python train.py --num_hidden_layers=9 --num_attention_heads=6 --num_key_value_heads=3 --positions="learned" --tie_word_embeddings=false --init_std_up=0.0205 --optimizer="muon_variant" --warmup_steps=0 --batch_tokens=65536 --doc_mask=false --dataset="wikipedia_en"
Each number is 500 + 40 x the weight over the matrix's rms, rounded and kept within 0 to 999. Layers, rows and columns count from 0. Numbers have three digits each.

# layer 2 MLP gate, 1024x384, rms 0.0621, rows 468-539, columns 192-255
433496483582506571448515459500440469493509508471476499476462509552478493505488482461574448480542484519509542496498467493423592544519504450565586451477568502541497493607474499550486573478471471
521486482485519497500461443588478485523483571538520527527478491459523450467429549489503542501434478481516439555496459563531518497455507500436459497446532522504509446503546423496429486465560475
468522486505472482475513536472498484511494574521509510518536465509467537445447524494467517484443542495547496514525511446485522505458442469507473506525539504604443541491453520480476476498517535
533471529491499455485498561394511483525554502529482488541555489505414477463450460479520452489444452503448521479519494595531470502429479522439555485532500500557432551553581563522472431508459504
443467497440462569548493469507465458416522570526544472521517528544541467493538474544533450448439481503523519459508428528451472461490500493560539470449470486525498514412487471515475473529499492
475520497480508540558527480494497579494466474436469472463558475498527539504514437512475493522544525595447480497464507458444439573476519457617514543417491485585529540506421525457489449564464544
549509490533487498501496562544535572473506564470529473523555465429488448468427443481523494563544477457452525557488500569485489531397507512468457507482539541523519514575504477546556504517588529
508490458535565582483505515496484530491517497511560462549553477588569491498486492454483537557491510527505581469475487624482473555456536527537512452546522526510484519522552467584470497435520550
478519457443514518463511449503477454521446474507532524509486539487534533521497523455485478496485545503526423525533446585553468463536450530482466487497492479472431436423536431490486487491527483
428619545507544488555454441501473502494478558572525522516580503462554556497472539508420456474562438515449504585522442460518506459474466516528535435495520506456475500478494510463543471523481484
447474524481518545450528575506512503564508454505556537523433502508432511507455415468566469478532543501464502524574509515437530585475553433470501513496475491489524519513465522543520450494508515
396426485467538592492492462495525538483547520480473525475461535457423468499512542418502557472415492541516405588480425545540502433442505501462419498456487470533514543513524507486539529543486480
494468506560480519489507491613493516519513483480447498548461562465445500568567498505527495443494495463497518542480518511493488460528403532550506534535509486494490532451580462502436444503498508
477520507531486505485538467549509536518569529508528470499417476536505504488464472436465559484457469495485535524527507517476495439499484560494513482452560526473459522489513540459520530511479476
456512474463488495467506499536510580505535501508458561537504528442530462517500637526510448528500545493442507481523537458559512559499517546507512541518488519572447499441564561478446567504567384
560478560502487625473534498488453511486559531527486565440495584474433526493476516508488504472510498567420463483475549495492527480448542502442476550486480515486570464473479512528459524543511463
511501548483471538446518438558564504453461567541511534461459481518500480539508521539519540512536480487465436548534524528446430506486482513428455504464446527393489585493464518472522549478495564
441465564442547519478401469536473472508543498448544474516500449593513497526456513488482563510429530494460523504417487516477564433518501539501484448505529579490490517515470501637511604437562458
501550460467522490507392476447470535513592532507457505481492547502524466522478491504524480502580493484510441506555526491520443486460524463465536493539505460534525421535452517445403471532495510
528488496483501525501506500506476515454453520545397484529472474535521479554498463466470504468499541488493488508486516458439486479519470487488520469555495491467502496534534462515489591486496546
503474476576536437411405542525509612395418528523438402579564494419611504454537446473504520499433488508552501510478519554502481500509474546529609509493565416546537455540489497503474527548604545
505496472527550541472527401391475512448418547521528499494565541463521536569445536510514464550479488506545555519511548526531510539474497524466573487485492443532550518528551492499425520542469557
440475541563490529452464442489561555497491581467464444493486522498588509513526522527547522451544494450469556485480504484480551528589479507491495535496512500515504483451459461486466529501556569
491504506456473445508484464472468532542497461443520413494378472460492456532485529477511466413479483448479435528489523505488530504499523535481467460544548502512497483510517504471459440552511489
564508455513500494456487548504530510516523527532455474533507528454517487510483499557527409491464467475501476500494409464499518540500441522470499517534548416514488563463529522542539422517379520
483457525444594522487556559526471440451564527505460497501573452497450521501450499528440433493461499482569591567535535490583375492545530492518487533504493446506534559500494475500517507450491483
535490544492489463515505527594465512485502504516489524488492466448580502487451484441564481519470544511479531556518501467475497460470534575463479459509492498463437545428460414541495465469469471
426537477537554531506498506519544474477578540504463488514594459502485532511549554477438521547476527481504519487542470474543525455502501481524512496531516534568482444519553404504492551557522521
459498480483493509474425476454521588516538490464491545496503521444420413478481474486459449482491483491462515438503468533474514475556514491566487547457480467504455490461435427512475503489565471
464603451546518546553539450528585461527521483474490542474562519482502501508506510522444462420475506540406510504467459512502512412561519471520383477380481571547590470480503452539506598537424542
532568530518527557488471491556488526486501541532481494642521473473467439454477464457566507535462553439557543479542448540425525490568493528502501522513508513511419508461551515476446477514526496
493484484446534506437532469524558551482470591503470530519461488622564555461474436492520447473426536502474474413524474434463527445499518492492509485456430502516482536525545536535514524500417473
496419567439418396536500501497453553482461642544470470393555483506478508520414552497521406518514495487508532530532528485492496534475401518518532437510490459491493470540474478505514546531518394
447543548504519566576560493523499502580503459516552469525519525574510438505533497520439506450518498457545515453527512535445501441491568535456514465543425566520569517500477518531534540517540538
460461436564541493528493547469522484419499465562510490455604537521519496503467466589459431509433524521549476562473524458543462475506426454507512506515500488435497520504494531463544450504526524
479465497494468482451440509491433526477574515533509526465566478558458480446502553495511469541552545475500470458489553546478542424482511529399510411537439523487489549499510561540552465557455483
499466465473561490505550498555486536445450540533545482492517519492454520454443607461448524585489522516488502465536588452497539462540490567455452553492548498450499518503547482469495558471498501
446508530460503478541601543468469525458474473525426489484473492538477493436560554466474409521452500519482489427513509442438512457522502545518505470508504514506453470489491475461478430487476486
509558529497505472479526487478489507436555527504486471473466482463425477495517486519559518464540436478448452509482417561542526447542530542571431562497568451443460478543510507516504484486522582
525482450525564527538477503505447428478483481468528486488541476509465529473473510465487486513489538549547495469481592504514508512492464492491529442518475490506413503516508484512454518448499531
449439464483467543500572639479518481503546448510524542489552431493438488490475536524558506463481524496461483483452490476443481448508516467504494526450490470372463464506525515505559423426570459
580434511465550445526515481539540531505495458506531464458530547487478553493480543461567504511498421489486544491495497514507496515455508488477403517528493506447502540504498514487526518408487551
480493441500450501435540536541486480490524540499587431435573485479543522411508495605493584442545521466477456463481541564468462509523553513482513564504531489497462497517471473532565516517500533
513501536483471455485484436475538522466496516539545498496497542523534500567503494438548518495479533457458435523454483534511475476419450409469494455527502464481466485496502473531536487532503515
508483472547515501458448486574499517451464468515474484527514519500552510561590556543494552476504499505502475556494513479503538495483440464492470496494504444464530460434484519554447504541583502
504511519504467585522479471553565453552511535572423440464508524594487394496515571511570513482511527494484466511484509532439554564549466576539504470554584521468531493460502520537497525506515441
463524501533467440561538483466444540548482489536435553463513521585452532463470461556564523498505531510516415541494493388530554502422466550512455503552531465488481483513487482490476505517434522
415464652535488505534461550517494450505480514481493438421486487491476453477509485541497572491522498489522497563471450515476505563497488429450442487523511526458460513439517488507542487521583482
548453496527602529500487539512494517499485480510537545530433492512508436454505547467503452439436530489462480543506469474520473552528518506511474407562517511506518507420471504528542512549539500
447472496550484506568527551548415467589489473533536435512535584490486461450537467461555477527417482506549464517536503532538498518468490509572486476463486524541483525451539573519498531490453428
514564418473430557530457504509566477540510518589488558433485517488409437540495482453423426479501470492463529519447509467496532434464529521559554557442467484479478553474485525548501522463501496
521463464544516402546463493484472538459478552465416478533502433448483578471574493535521483442557508497465449450549549460471508510430528561553550505529516478452487534508497451565502456454519505
510500526519456521457440499484492443495465508530516455521545445525466473577421462501432557476458482508520489563514572545490564539526449470489499525489477533522505500468431475574542478513513575
508457552461433522519520497499497463518539479470502486480496487435448432502454511493485455477515520503468572508500506518533498491506516451511563407475496455475495500526492556519529503475512440
494565468451514531497447456482529566447482486467467514429454526411480540481527512566532491427561500557454459521534490541518476447501516506525530547523513489559518482511509518540458459489499528
541570480505506542458466466491471541496505492532557512477514500455507530506530517502532468475546505543502495479487417469490519534535423552518489520496503439483516530535529538506504504586603483
540448474503498466568545524456570480411472523570559461494502467502493507558474514512556449534538540504492502527494533491519496488500459517496467468537579541525503552531516519477468447507464485
509462464511512481588461516433473466567472543516505378525471502497489543466523488481528510471562514484528564515534442495489469512484464449522518524475536505500553500513487520519451546561485525
500558509502582537489504480500554515501462522460449552527516546583509549482482479493508489541562481527580525489473516513534523504458477492447519547533544507457466433540435530435423577524555467
491499432497430545435471543532514510554502503425504549419539517450482427510526476526527453466481534470528465587550562501518538471466525485445528498456484535536478534513478486474527482488479518
459525481538507438482496470587482568504480555516467534501511550503516484525507548520506535488523502461563483480463483518514521455445532488455498507469503544487545523473479501464574434482466522
494503550426527385521473542495518492535517552563525534538511579575469469416491509513513482538562504474561480440416523550487496481509516473407601423522553478512510518488463413502498560483479517
417490482507516487450505503482392443503464447512519512467422499454438425465483549495455483466482540483528506455543515481545557549460493570461518424529487491483487480537551551483508529590588527
537509460491433556437519467498512499416418477461460471498494452439510478460549495436451525567590523527536460511464454509408504551517537431477440539505505618513477386525477492524558556505555517
547439443447508493459462525480537508513424519514454489526508417554517490534507447432546525447533499506550477488465474461458554455508473467495529536481550432478501475545538459501491450492503499
544481508516427531486520533475452494593405521506434518537499492477569550437536527457617471450501551558419519493523526579523593546490526539476491553506494468511523537461422534495516573501443439
476587476583503599439480565546443463443547481559534579525501498481507460506505511476548509454524530482536536491511521527423537452438457585549495485452458535489541487483460566533520549479527422
490569521515550485428520427544542492557548488478566433512458443519479509538561471526539491514487511578552494442564575549493543488522470530559402460416523535561518535485445521476481595496475445
473459475533545541507593519558485522568531512507452523586484449522579504459444481555549476498478517466458546437523527455526542539484557507448539451469575503512495427469412428493459469533483526
547478538495526458478525535474486528487462535537446437547534527473482473476474521489522559530530445489489509520501469458494503462525529500513442503467511476450525494547498513513505613460504496
517525514514504501576548475499445541539520538536476488533495539535481494511520482486513546456468446552541521458559538588570536591459498589431454538458449511489490505546512523450539495526533459
483540475520526464573452537446546487456493527543459498514486439520506448475504454478576507590507517495501492524534530482543533479465474500458579475472533568449434505396516564537548456529510558
# layer 2 MLP up, 1024x384, rms 0.0622, rows 468-538, columns 192-255
480504522490545500521495544521452485443457512487441480427461484568463464514476479451448465491506459558536455446486527460476506495466506482512492477509506503522535498559478472526480529587493427
531509545527518493529561527542535489502454427420471509467481444488501460535494541514505485515500508520554525517546410486450473531522541438485477591435552477576480477483560517426473521535489400
553483493510548549476499489541427545539508514474505514500470512567513490515503483523480516506461494541494449473483515491555579454499465500521479488503502462495523537525516545436509417471454442
473487556498506530474497531459435439447554492465505493537564479473425503551438445455490464564524499461475483450539504577591473449522490586534555480543573499521473457527553485491560391558470549
465486540467541522525537494493472625539530552446502482571460531578553447604489505440609525523389515543521478519485497516465485497481529568491466490504556517523473463529480474456506516504458593
518466435547474490466483502419450476500482507558451461559453579452485518474485498522552437554525466475537488480469467484457516561438540446478485471447492475468494489456475452534520489506517447
493447517526490503489470486453494485520448516416479466434477513540494509505576500473501527533513499472421453501446493530509456518522415455521565458541443508482563494493516526564486407505510512
455526490498561528518545509513481551476477550483496519566565493574615499458502514447478473520467491518507547499473450571504441527521569513525531502541599468496474498511471458516489574445514541
559461522448521434526516540486534528477476483515451521521527500538500497495423513527491543548440510531484622446458510482456549542493520478501540430476509434504539542569454566469533539512523482
402465479446485584553471469448535455474486555528520484473491523562469429498523431520482509534501464489505562500448508546523462480479561463519487543583584491484517472413474462528567480522541524
486455484522518493536522480477565509519508493496436527540525528485535480563467586547514507568557472510541491508497498428544424590499529511463512475521561491494479532556478475490551468500448457
449537482458474433548466444555532546505544581494513550539472496482461511451473528419435511531499437520482511543444487508419467551447402447534431567602535486441421537460433480524566495504519515
570449539500598496470525461424545471536532467540514456458564440494547500481423470530478474529548516451453476570514460528515433509505483495522451482496483519443508461535476542503505519492537417
514470483525507531519485481480531472462466442479409520467573509506469466546509528559542479513464460510498513531462563490556477474512432442520509498543490431508523461550466455559495450438500557
496503478443472483535489522461424438548512508498489488502545490532523515453546468490479463474473576517490461478416447473455469546513502505453492466471489482463478499516453419525485511544491561
512520437477500502521505490459482425454439514545465483491501489499435428500564457470497513506545495504477500400465552483483576503496541436446542528545491512521528506500531567517520470507480424
456479472550524486554452517450432509464512520499548470513565495509537505431555491466523533498490503457477515470512459561543552403483497549575475517530611494547544474499493534480491485478547476
478499400506502553498534507491500459534401534465528481458519533568542483492587498516479575486454470519503441457545502584468534546461564507463492494394521512560530504471487472544496526567455464
566455484479448506516454477475505493498562505464494505494521530506514498596526477518520500510546514541447471523602469517536465560469590424445538503571477474521537414566468491447426477536532436
523508587500486541491464450512441525434424490526369549425504525549536521487528478438471518535490545560507451569475499492444485523445517470563493508553451582483514489530503472503487563510525553
471450515562501550475451512502503568453455501499484413487495490436589469366465405423501549550472500456520497467502513518501473537474480515523531579434553451590531489501510507460537538522525562
495495475509512421522471529456442509476471496449457478592502506553495508443466534564476452526472444533497443538451510455523512525508455553490482533536520455487491489502464530501521468477396512
414552489559533474505508441577517503459498511444448470495463479496520478567488500503431472498512503517472469554465501499427402487522545462510544480499483498474493476490493478467498559539390525
546481442495519496531468502523437522525563503497460468497382480488465474516501514525567525453477541466490480492474517574463523530504487528435460487559542453494519521520472493438487422556479462
492548462523481508519457498538568462478525518472551504518524457535509476460476486484568434545520482570470467433488461497522474527534485552464504487512525494550532514488520529532510459526489549
542506510513500492527418489478548522575504458506482483519473458566452584470461554521525462428448521483494508507484502531490568497465477535492499550521542432469480466478515532526503484535459566
471510516534542584566517512518535444499503476514494467465500484482467462437514602471460533494473486427540600457564540510528466551425579461507524512482516461492428494501547485511549505462506510
482456479449442464523468517475568509512485450540564506559477463533518510496511523497498554437525501509518402482581571507501485476440508485461461483506475515525500494503491510511527452515490466
442499478485548550516484531557496450452523474498528433463496468497558511577590506536483521466505498533506461615526525468511451415440529516520571479541456495513567524551557546519504487523461525
489524446534459548470463494544579460566515522464498546522503589478577515455492517507430464453467535508462507500482487539464501453566537478509431532342498549470580483496465499533501576564456501
513481423556536486533478531467474440500466542406538445452531502502559499451469484528526478547478481514528482506535534544488514491512518499471511468489462495524478438480516476519530526508485566
518501531449493491606564519515502466511488498530465491515544512507494432502537518463472525446535430500413459540544518550507474569473515513490506507528535390525442543431465456516493507486426496
546519437559555573516512488475513528522477487462512486513542526493525451472568394424473522524428468518447442539514442446514534487558545593505527592476480603519573550511461481409502546531486461
534549461481481456558476514519502486472563454542471515378476501447468544558523464581514521483502500554472538458434509545483512528509462467484488531470483432493480489497482430528506495509550449
481542493568474478518577516429443534465487506443472464504547566485481529441472483541483401515497491508515504503497518449485427474425496472487529507531544514460512513498569500514444496459561497
481502465481475506494407498480401522483543459509574469439555514468507489474515554497497455564618511518534462523440514520484526485470480521405442495517457549558522517463530537554559461521455516
461463505514550479511555458485454513491515515532497536500503435511531519463507563429481471508516531496481430534555526416551513428498519540476475536484552522423493478512478430455531526530516513
459467488521543516496487472495445479517438496475440587467534511492528485513557515548565607575467516468529403491504547491451549504485524479544486577411508506494556518478507469436435509550544492
518466452462483495497479499511549419509478508528542527628517465561592489556479483492478451533459518545546501510528537541469481484521416508468537451461525469555493484484449510525537466527477444
529524486490443483434415463484497554477542520478601514412480431520596489464471524526539533480467502535489489508454463517515486505479510475493494462473404519503531529476582478483545517498522513
479487524492504497472505558513511479473497473541486424410468471523558473576548512496518493485495517456522507462456486491499481459562513475516565513443494513491472454430573453405452506477485538
491496504493437427494457551532481535486540435500488475476457522516476568541542540483469450482528494485505515548578433513472539504507521551494486538505464504457464487506484498469568495438412496
552435445499502415448565466546543552482507482451530452567521545486515493534527451552517445442476526565515464510503537503461464575483483492501487492449552488521504500515494529396532530492461522
490490537494565579473549464480495408462509495476473527499499453488496512521518509521451491465499453507535582507495538504450523527482501599510492440542557478500524531525502589475434482476550443
425562412497491479517480492534500542520447510502463469500526560469501468510498532466477537453575510569543481509440501495462482415529457484510450599497486460460541529508464547508470457527466455
560594459517535494441410490457516513509531452469562522603518441534534520550444468456480512493474508534516631436449500482508466486511461561556503485519416543593554464566450430510385429448559503
505462410510460472511504484478558548551493546470482540458505552563466429432475512594559488480483530476455398526543506425508528468427497480464452472570522490519445523472562513468495481540533544
462523606460428506453493527528546491555556488528534459472455469530405562501486552505460528429463542509540432604484528490500494487469497477464419487526559500459463529521517537573522449544536456
415463516552485536554550518457496501483515586486462488527549506438466511463500500497534477505511522457459534543600507507456487516483464473483498636525521478610495427491439448401443482483473441
487499484437486525540514550455548440478527593499511532563519506471500518470464446457442535495546460494467537474481452517492464514488547536439509511501498542456570508588446449539524461492519572
476521504590464516493462546502489534529566436557490499533417539441442444501543460439478515552429469464512510542561435512456506482576453534504494505470503472475546503488583572509495474420460540
496528485525507468573551586553459494546525552509538426556494503536496566488544532516418532475544476506580438517554478404442538524548448568590550424519547491502471475529569501574510482545527496
541482509546489579485557502550444548479511461476525514495436462510518522523534597492500454463492498460508443446457472504459519558504483516493529491497490511482484470550497483529447488447561471
524448488431514528470566500455548542484441530493514508502513518496515374530494459445540414540475528505472536447469518547508533433484495429531534449446521396456464478502472545491469480454509506
483501511509484510457523474506549500516567502519500548509464500463473444510510466500536534436492469513492428479428550557555503452525553515540496526589488535519537509526562518553495468479470494
497489441522507508498571492517520528541468463439451472475567527557452538510523523483497472541509472474473499561562571480496471517493474444445493519450472564529489462477503494466518505390502512
501443485547470472575548428474524513447487505619517498533541481416566460475410511556543479557428490466495471575513558533497466501496414495488513500426553463468541542513470504468480483559435531
488489484499491467581474495537500496505525505425472426514479536450486497475513495490533519511525502475508525480535420503527450545524458515449485470507571519523502464486499496540508514518540527
536436522542464445527501574508479540491456473518521473450498455442554507458509457580502549511452446486527454538496496518532485410522468522498483495466506507512565527513595535532486513481465520
484514523503488489503526469482503449496457515513583519469479480522543496478564520514424497534597508516438503495475565501491486466470420520471565446441551492493496454578577518399594535531536494
435525457514496487481576501503465521461512513521505539506503442498523526473478504488459489504493506462542462474513478466499499506554481517461538553464498417527441503488439469500493488465376533
495485440596484590474502447513524412419524510468400537524522449459560558562518452528517508544398488489440548475588491425493469550561456537568469491471427459491520530488506528563625438517508503
450440447493536498474533531482370439539490470470517532505472448461448506484508562508466468426556563506535495503555498503594515571471502492469485519561520461468484438497538563482487466626480554
534504497453573471552544526480479509587593563530538509473515479545495515480453547582498415512386479457475529483540566516575483477536426584566487508456485389529570594468466495484416421456439512
548452432406480404391397525462551501528468537515476466509488446522541481513460483509560482491569485453542518459447514493454529503509459472503461497508568495443496512565533493478443491479527474
522447484572511545509519441490501526459498532498504431507509518460476561522584512465544450484536521490483516517531476493467559546485494545480455480460525443431469492486459560512562528514525554
446462468490523466563521449564489542529529548456460433448512508556447484536514492419460488530479503552425462537548616400539498475487571447520470480549595530457465485489500445440426497483506519
528456457474422526534463529498539511513431424478478552454499553502507544495477526506428569469522480501475445457463499502532481544447539501454547495592478518456486434485569536490533427447527515
524462450534527511534512522418522520405397452508516560501466487561526523515490518433565488467519497545447421484507457476548532472550478527465517509460501492479555440500434499502485507430476474
530481382494498572453517463505515510538523520489468474467465487463512505520526525498507507555509529516527431462484559516552564509470524487530465531537607529549467486501507531443520455545549524
484485507507449485496494479546515479459480501446478452494497501456520445496547481519495475503472510491499460457462460473486517505585505476520503517527485517592459518491560490519537559454452560
# layer 2 MLP down (transposed), 1024x384, rms 0.0624, rows 468-538, columns 192-255
483540449615542509476516508542494456460508511496486454432479518558475425496478523440500448428541462507588476469552449472500560509489443536550524472488571522546520501543484526459544468517507519
492434452455583505477540520467552512579534540485532514503565512505520510480500536507500509503538484521467494424537581558572516477460429518590436495581488538479445544548501498497537505381442588
425486520512484510478511516474440549523537560534470478519526552528503450564481514457464449447504532465549467539496471509538471489496494431525454529481516449524514551554528547553491484492508522
441495476490407496468453496402451517509544469520506475478512526456433494502500541489506507550489483508482485539495505587562475506501411496448519428470505501496486515492538531476561461542487559
478419503520498507492522542476492579574618523519548506529439501532537433496537452492586528539440521503471503537471500517501473495420566529437487561473591502501458481509502529485440454543535510
501582472493469511559437553494580506470498546537482505494527496429472500502540459541496557446494469480541458432483499545518463508450515496522496520482518478509446499510497432511483495535555531
555376495516481555541501449522515551520569526562462528466482508557519503517495501502523585564441485472514410471507527480515522495498438554490511526458497480448530550590542561479539494492459504
461506528479492484537535527492548505470520529510468494508508484558546440497505544470490476468462486505468481475511484462500511476514518511544485519496535461507511500560412535539527497514489554
487547589514438490439476501541511512492523501534531457509550442479468460437571483471534442524533555469457494550543566429519459516510481513453514499576474566583601530472499509546544492476474431
448491432463479531510501487480497587510485546535496421533429472589475462494459517464555579529468517499482569435473542477468471526460499542532488527509533458534512528439495444518551457466463449
461516492434490487456531525446559407510479470477478570427464549452463473482475522533502468528505455438507514543448491477514475564534569393404450500542566463425498572511419484483545498470423522
462528446530501482434462470554448431465555551496528544486472466530512521540470606504428443497480450456543496541513509499427525511497490503530472520625451515446522507500500503483526484457476470
508487521466529465508439373443494477530519503522496490498548406512472499476432467515506496584511519529591429518479505526524490526525529548539491434446453527472516452537463503486559498506486448
527472489490496449428463495505494475390489497510496452437489525488525505613502492500539513519608532528526450493488490508498516462575524448593491537502449462485440513513530521497500517451526520
564479497554435511537510526440490493512495506496526409516454433561506501492541387551537524507486524463511487455450485483491454492500516583531545465511496386520507472503470487546559549467441481
538497473535430661501523501481491449491570546433553539429502581424493512474458498527445467452553500499462507482463492499478553508463518463501471555521479519511623516463434520512451515561507479
467555464490503508521501534588480463465517464544427474496505480466484494542560521504522518503558504539501544441580515506522600495528478491542485559545515532506538475527519487501523503488403434
457552426390477505477471475464468471476491521470444506395511497422507521498472482533514525567532435502439543482594542495485472510550476454527554514410571528546507483512470488473420517582552524
482461487511448505488487509503524481506491483544492586458524494485505512522478486515551492538519510436529543549545519545424451509493545472439516530528520488498504507547574506472490489516490487
524486477507445523538508552499438494415472505488493513457475497556546490497488494499493462414484471478529493534492519462514454525504484449572519442503487519475488512545496459506460541458465527
507409511524505490453421485474481499493519478443498531513528483490482578451506501474507508455489528522518454449528490512503468454548458534546509525452547497497526554535542479501491446529475527
470509497481435504470497495456412505503465491569471507557447528413517422529456488506516530630490465458481525512431526514447504513503438541503580506587479476476533511551543535500480449446531534
480498505463496481511454500459525505499582506506489555494509486516492554432456479466567508507537547487483502376531464482470526437519432532553564476547532459485487516508591493476484497500474442
553454496479540514490536529476509524513508557529445472457401480468471507483523528516440520454446464463547523499483508512528507490516519509476493486534470557527535502485530526511446481525537534
482510510490531499524539508575508461512517514416513445487516498454452518517469469500478462513512526524489418498518473494515496544435454488454549468441527509551549500564487541551503400512536569
572452409489493550453544460469465490510549612526482479508435508549501545492531517555471480420420483448434446570554547481521538482503529485541519510492480427585470497448445494538471437456509471
441555460458538503479482488537541520512497512471510540523501494525446468475533499501474540523525451535493451460537549509390497465468486469519536509513539568515570541536488472435492482492550530
459520472456501592503549469432542609517479416544451536517568487528481491468489501532511537498493530444544532466513513488456489535487533504513462406471513524544449451479498401465506456512534481
492502472515528483482465488549464445490521467464478439502532472516539493481462519476503480518525581542562455526471521469482481474522469475549569533479490551551491489492554530588509498451449545
547516495462488520480603525452560524483454493451603502548525507481403550522528532491508520498451530538446561515463496440508549481482478410537492421480463572487609482507508487477461555524509531
470488404531508498524485532457508471508530458512543516525486453521563474481469488540493488514451484527490449491525542471480506475452581505466473475519517450542506467492561480448527506539464490
550494462450451544513427566489430483561484484532495452528524549402473521548469584527518507533542558497452501671470563545562466513553489501497487467581485568476549540485438489485470520529520489
501502504565434539514450433514541527479490557586529512483502458485513481453472519442521462486505557494530550510457491510482460540448593671496482511403451493534555498489458514510465401446582484
462499468530414468502463525495465472480540555486507495456442542517556586461547492499560464460480501478570490496534494465502488590506514542485489532484559464487564517512545481535498492504486516
483491510592479461554483541496481515556555550508520448419586575546480522512452522502480523448480591503525469611408504551514521516448556482548508537495459515484487530499397514521533458530578550
503501495490487506461476525520513473450515483503504485444559593466508565460499537477506512539564551519485544464481536539505431482492437548472520575530457554516486497438563539510483494498452501
517530517472472463508456473518521493452523548481470357516524556475485549512545555517530497462527484481527557541496554500457478575490450512479500502530472458488527566445483509537459530484512503
507540539542529510501486536461525499374511547580526448471468433372437595526475522506375454404442468454511568532468514549455465517493543494487480475479535428489432465512515568488529532514473511
474456459524457486524451467453512440504471481488499465526589497535533478470505525561506474494454456462473483448482504555505478580548493428485546502488517496506473512469467539516467467483513463
372479611514567565509496555463565455498500500517475518461502478388409523479458432483545503558533534528495475535537556460510553500520463457560502523511528442511420500522442499485486519520480479
405547444525518547522541488442523515514489542510483514465516507515407445529525540509535463514518584540482520416528541525516491500399561504539389496497482513480482509516519576487606508495503485
593436506543543495526499562502504548538503509509426521531539559527517531439529539470518511542499542486487513474519534487542525534524454508544468447511464473458580516540580547532426480492542515
558422449531474509454527491556549464442472551507529525512515555504547511483473470493488611502506523527489411444547517493472523508484536566482460492449530535536478440499466446516565577495502522
468578523538490456471501465533447501475471515425555508476496535507458527462444450501539419460540467521524460545520523440479531535485556588565424514503595477525509531587550557447463510516521489
464503479510531506551437495520543575429448445467529468455504531440550515479547526586441508498475492511460536497481530480495506439500449498549476480427496522514473493462460533492531546538545523
513540542508554501448496543531429492552417547456534533581496506492501492576512556477472487519533477538538559461523498465509424477516516409571576503428440544493456406554552568629444520517467530
482497536483466563550518501547558471572490387455564500494528467506473466581497487498495474522422476496512473533516537480478401532533512468566524453452444489510554491478482461490507525510583491
513501540548545493458512467544499425469491592443480449498605541520532485500420463438552516512485506529432500489383475484514525434574492526470488437535553510507546438466457433501459479454432510
435443543509488480550482568521477469505548470491495453498522545534494535502464511489437510460526474468479482509483510586499493398465506518467553542510531486567510454517531498451473541436513494
506480479531456426500500509496578508567500482519388518469395518488412522486485491549494477487550449488518487495538564507410512407454481551463498561514496471480525535534514494431505511513469496
454594494480459511539488430597515447501457460544514561483482485515433478477461486485513515521537532501527497441514498513448562428458528494470539561450494503437521568569515464467517481465535518
601517495516531451559554613478419572548482524450517444535538492491543484500524442519458493520499541475475501538556464441413495521561479501624510403496480453477475527527548495588547468460525482
491463524532533576543525485538494503521461503541540505458411531513465438494550486542482450456434497543563472503493443417533541483494473538498495580429544520493431549471560467509452490455534491
543607558437467554508467464496518481496544489585516476467507528512505415565506444520444566464566508532512470496525441504471520466503486503515469502448489467514469532551485510567477433473469503
508504444536513535524558547525514478496558512544514515433498527532499504472546519474494538510366498483399504498457529478535488453498522558528480504462477527443478449489535508594549445496449522
434525467585500532529503431515553462563488506443526468505472504531466438384515536474447470524524500485474538517492565499474559491527509529487544456487545515471477516501474511464562517441471528
540455511460487453515451480507453449441509511595460551528508522443571463469392547485509472499502516490388522497444601489476457532497471485496546496453541474490418595541476495499515577555511506
591496493522471361507503474543489515468528522468513476516510493544535523473475484470492568481473445564514505496571437537578484501510434455507520509486515528540509498502581572475527478543518466
526556478506588534483554455430572455527468555525490504488449553534426595491466493523454473502543515514581517436513479562421590508510490487429516498544442538480489438545484496446405518444469419
496558594496471501470493485549458429495507524572576523430461440508501492485535526465462526520577523517487454540531548593474442533566422507545533525476528481443499385542494519423549534457447493
467450553472556525540489578502458489471510480508514494506457443570437487484481472465421511468540501498481501523518478528551503456512538484557480545459484434465471435558495495535502544438461506
478547593425483502555440455457513545499524490538534492479460564546363444450491546579493545526613462467548471487442563515546511516478475481422527506519516487459496517454460423463507527496496544
521458469504484537509524494522466444504471434567509506459549448492492524490485588483523538411446548532525525506479480483567516529545582529421501487455462506470467523478534500473490520543517525
451446482471547526551465475498523480538546504489522521525430548553450491465490531611492451533518477516514562524500552530546467567509441512581551475472519466475553459472532466510495510505519518
537523445514503520484536504495470461444513502558514449469516492460524523492526550480460444500596538503469481531552507489484542473492431523442529465490504435489499469491521483491537494541528474
514470536448507483515522464493460468524475519531534478414476510558485443521500469498467510547379533476493516445464484537451488554444499499448457515457506502537544549471557478530576531537499511
438467522459489572504528532552535499509554509492455503488532536464468511497500485509505492545580475506453516519526490523513430507542463412464462459569454495471499471488539486460489455433560555
475468408548508492525525441514499480538478475529433465567408515538491548508531584507506450429459496435496483493425453479585513550576572518494409485484465435499560504511579546522478517435460503
468540541423498503486453556514513491436524550447512526511481528444484465498407495460512435528499544481484459450599454504503525475546566442516448558472552442536533531464433462386465521482454480
556540630522518455478505558497465480448502438493505466533559509520424528488421461519560549517464448449465534536513455494479456542460541493494464458514422474466503449471520498516501591458475549
516448542576487527591548516489559508483487561464507451514494542472500478504529448493484535442477493530583549491660558536491589542628446484434483472581496528579466475521490497451554450503445451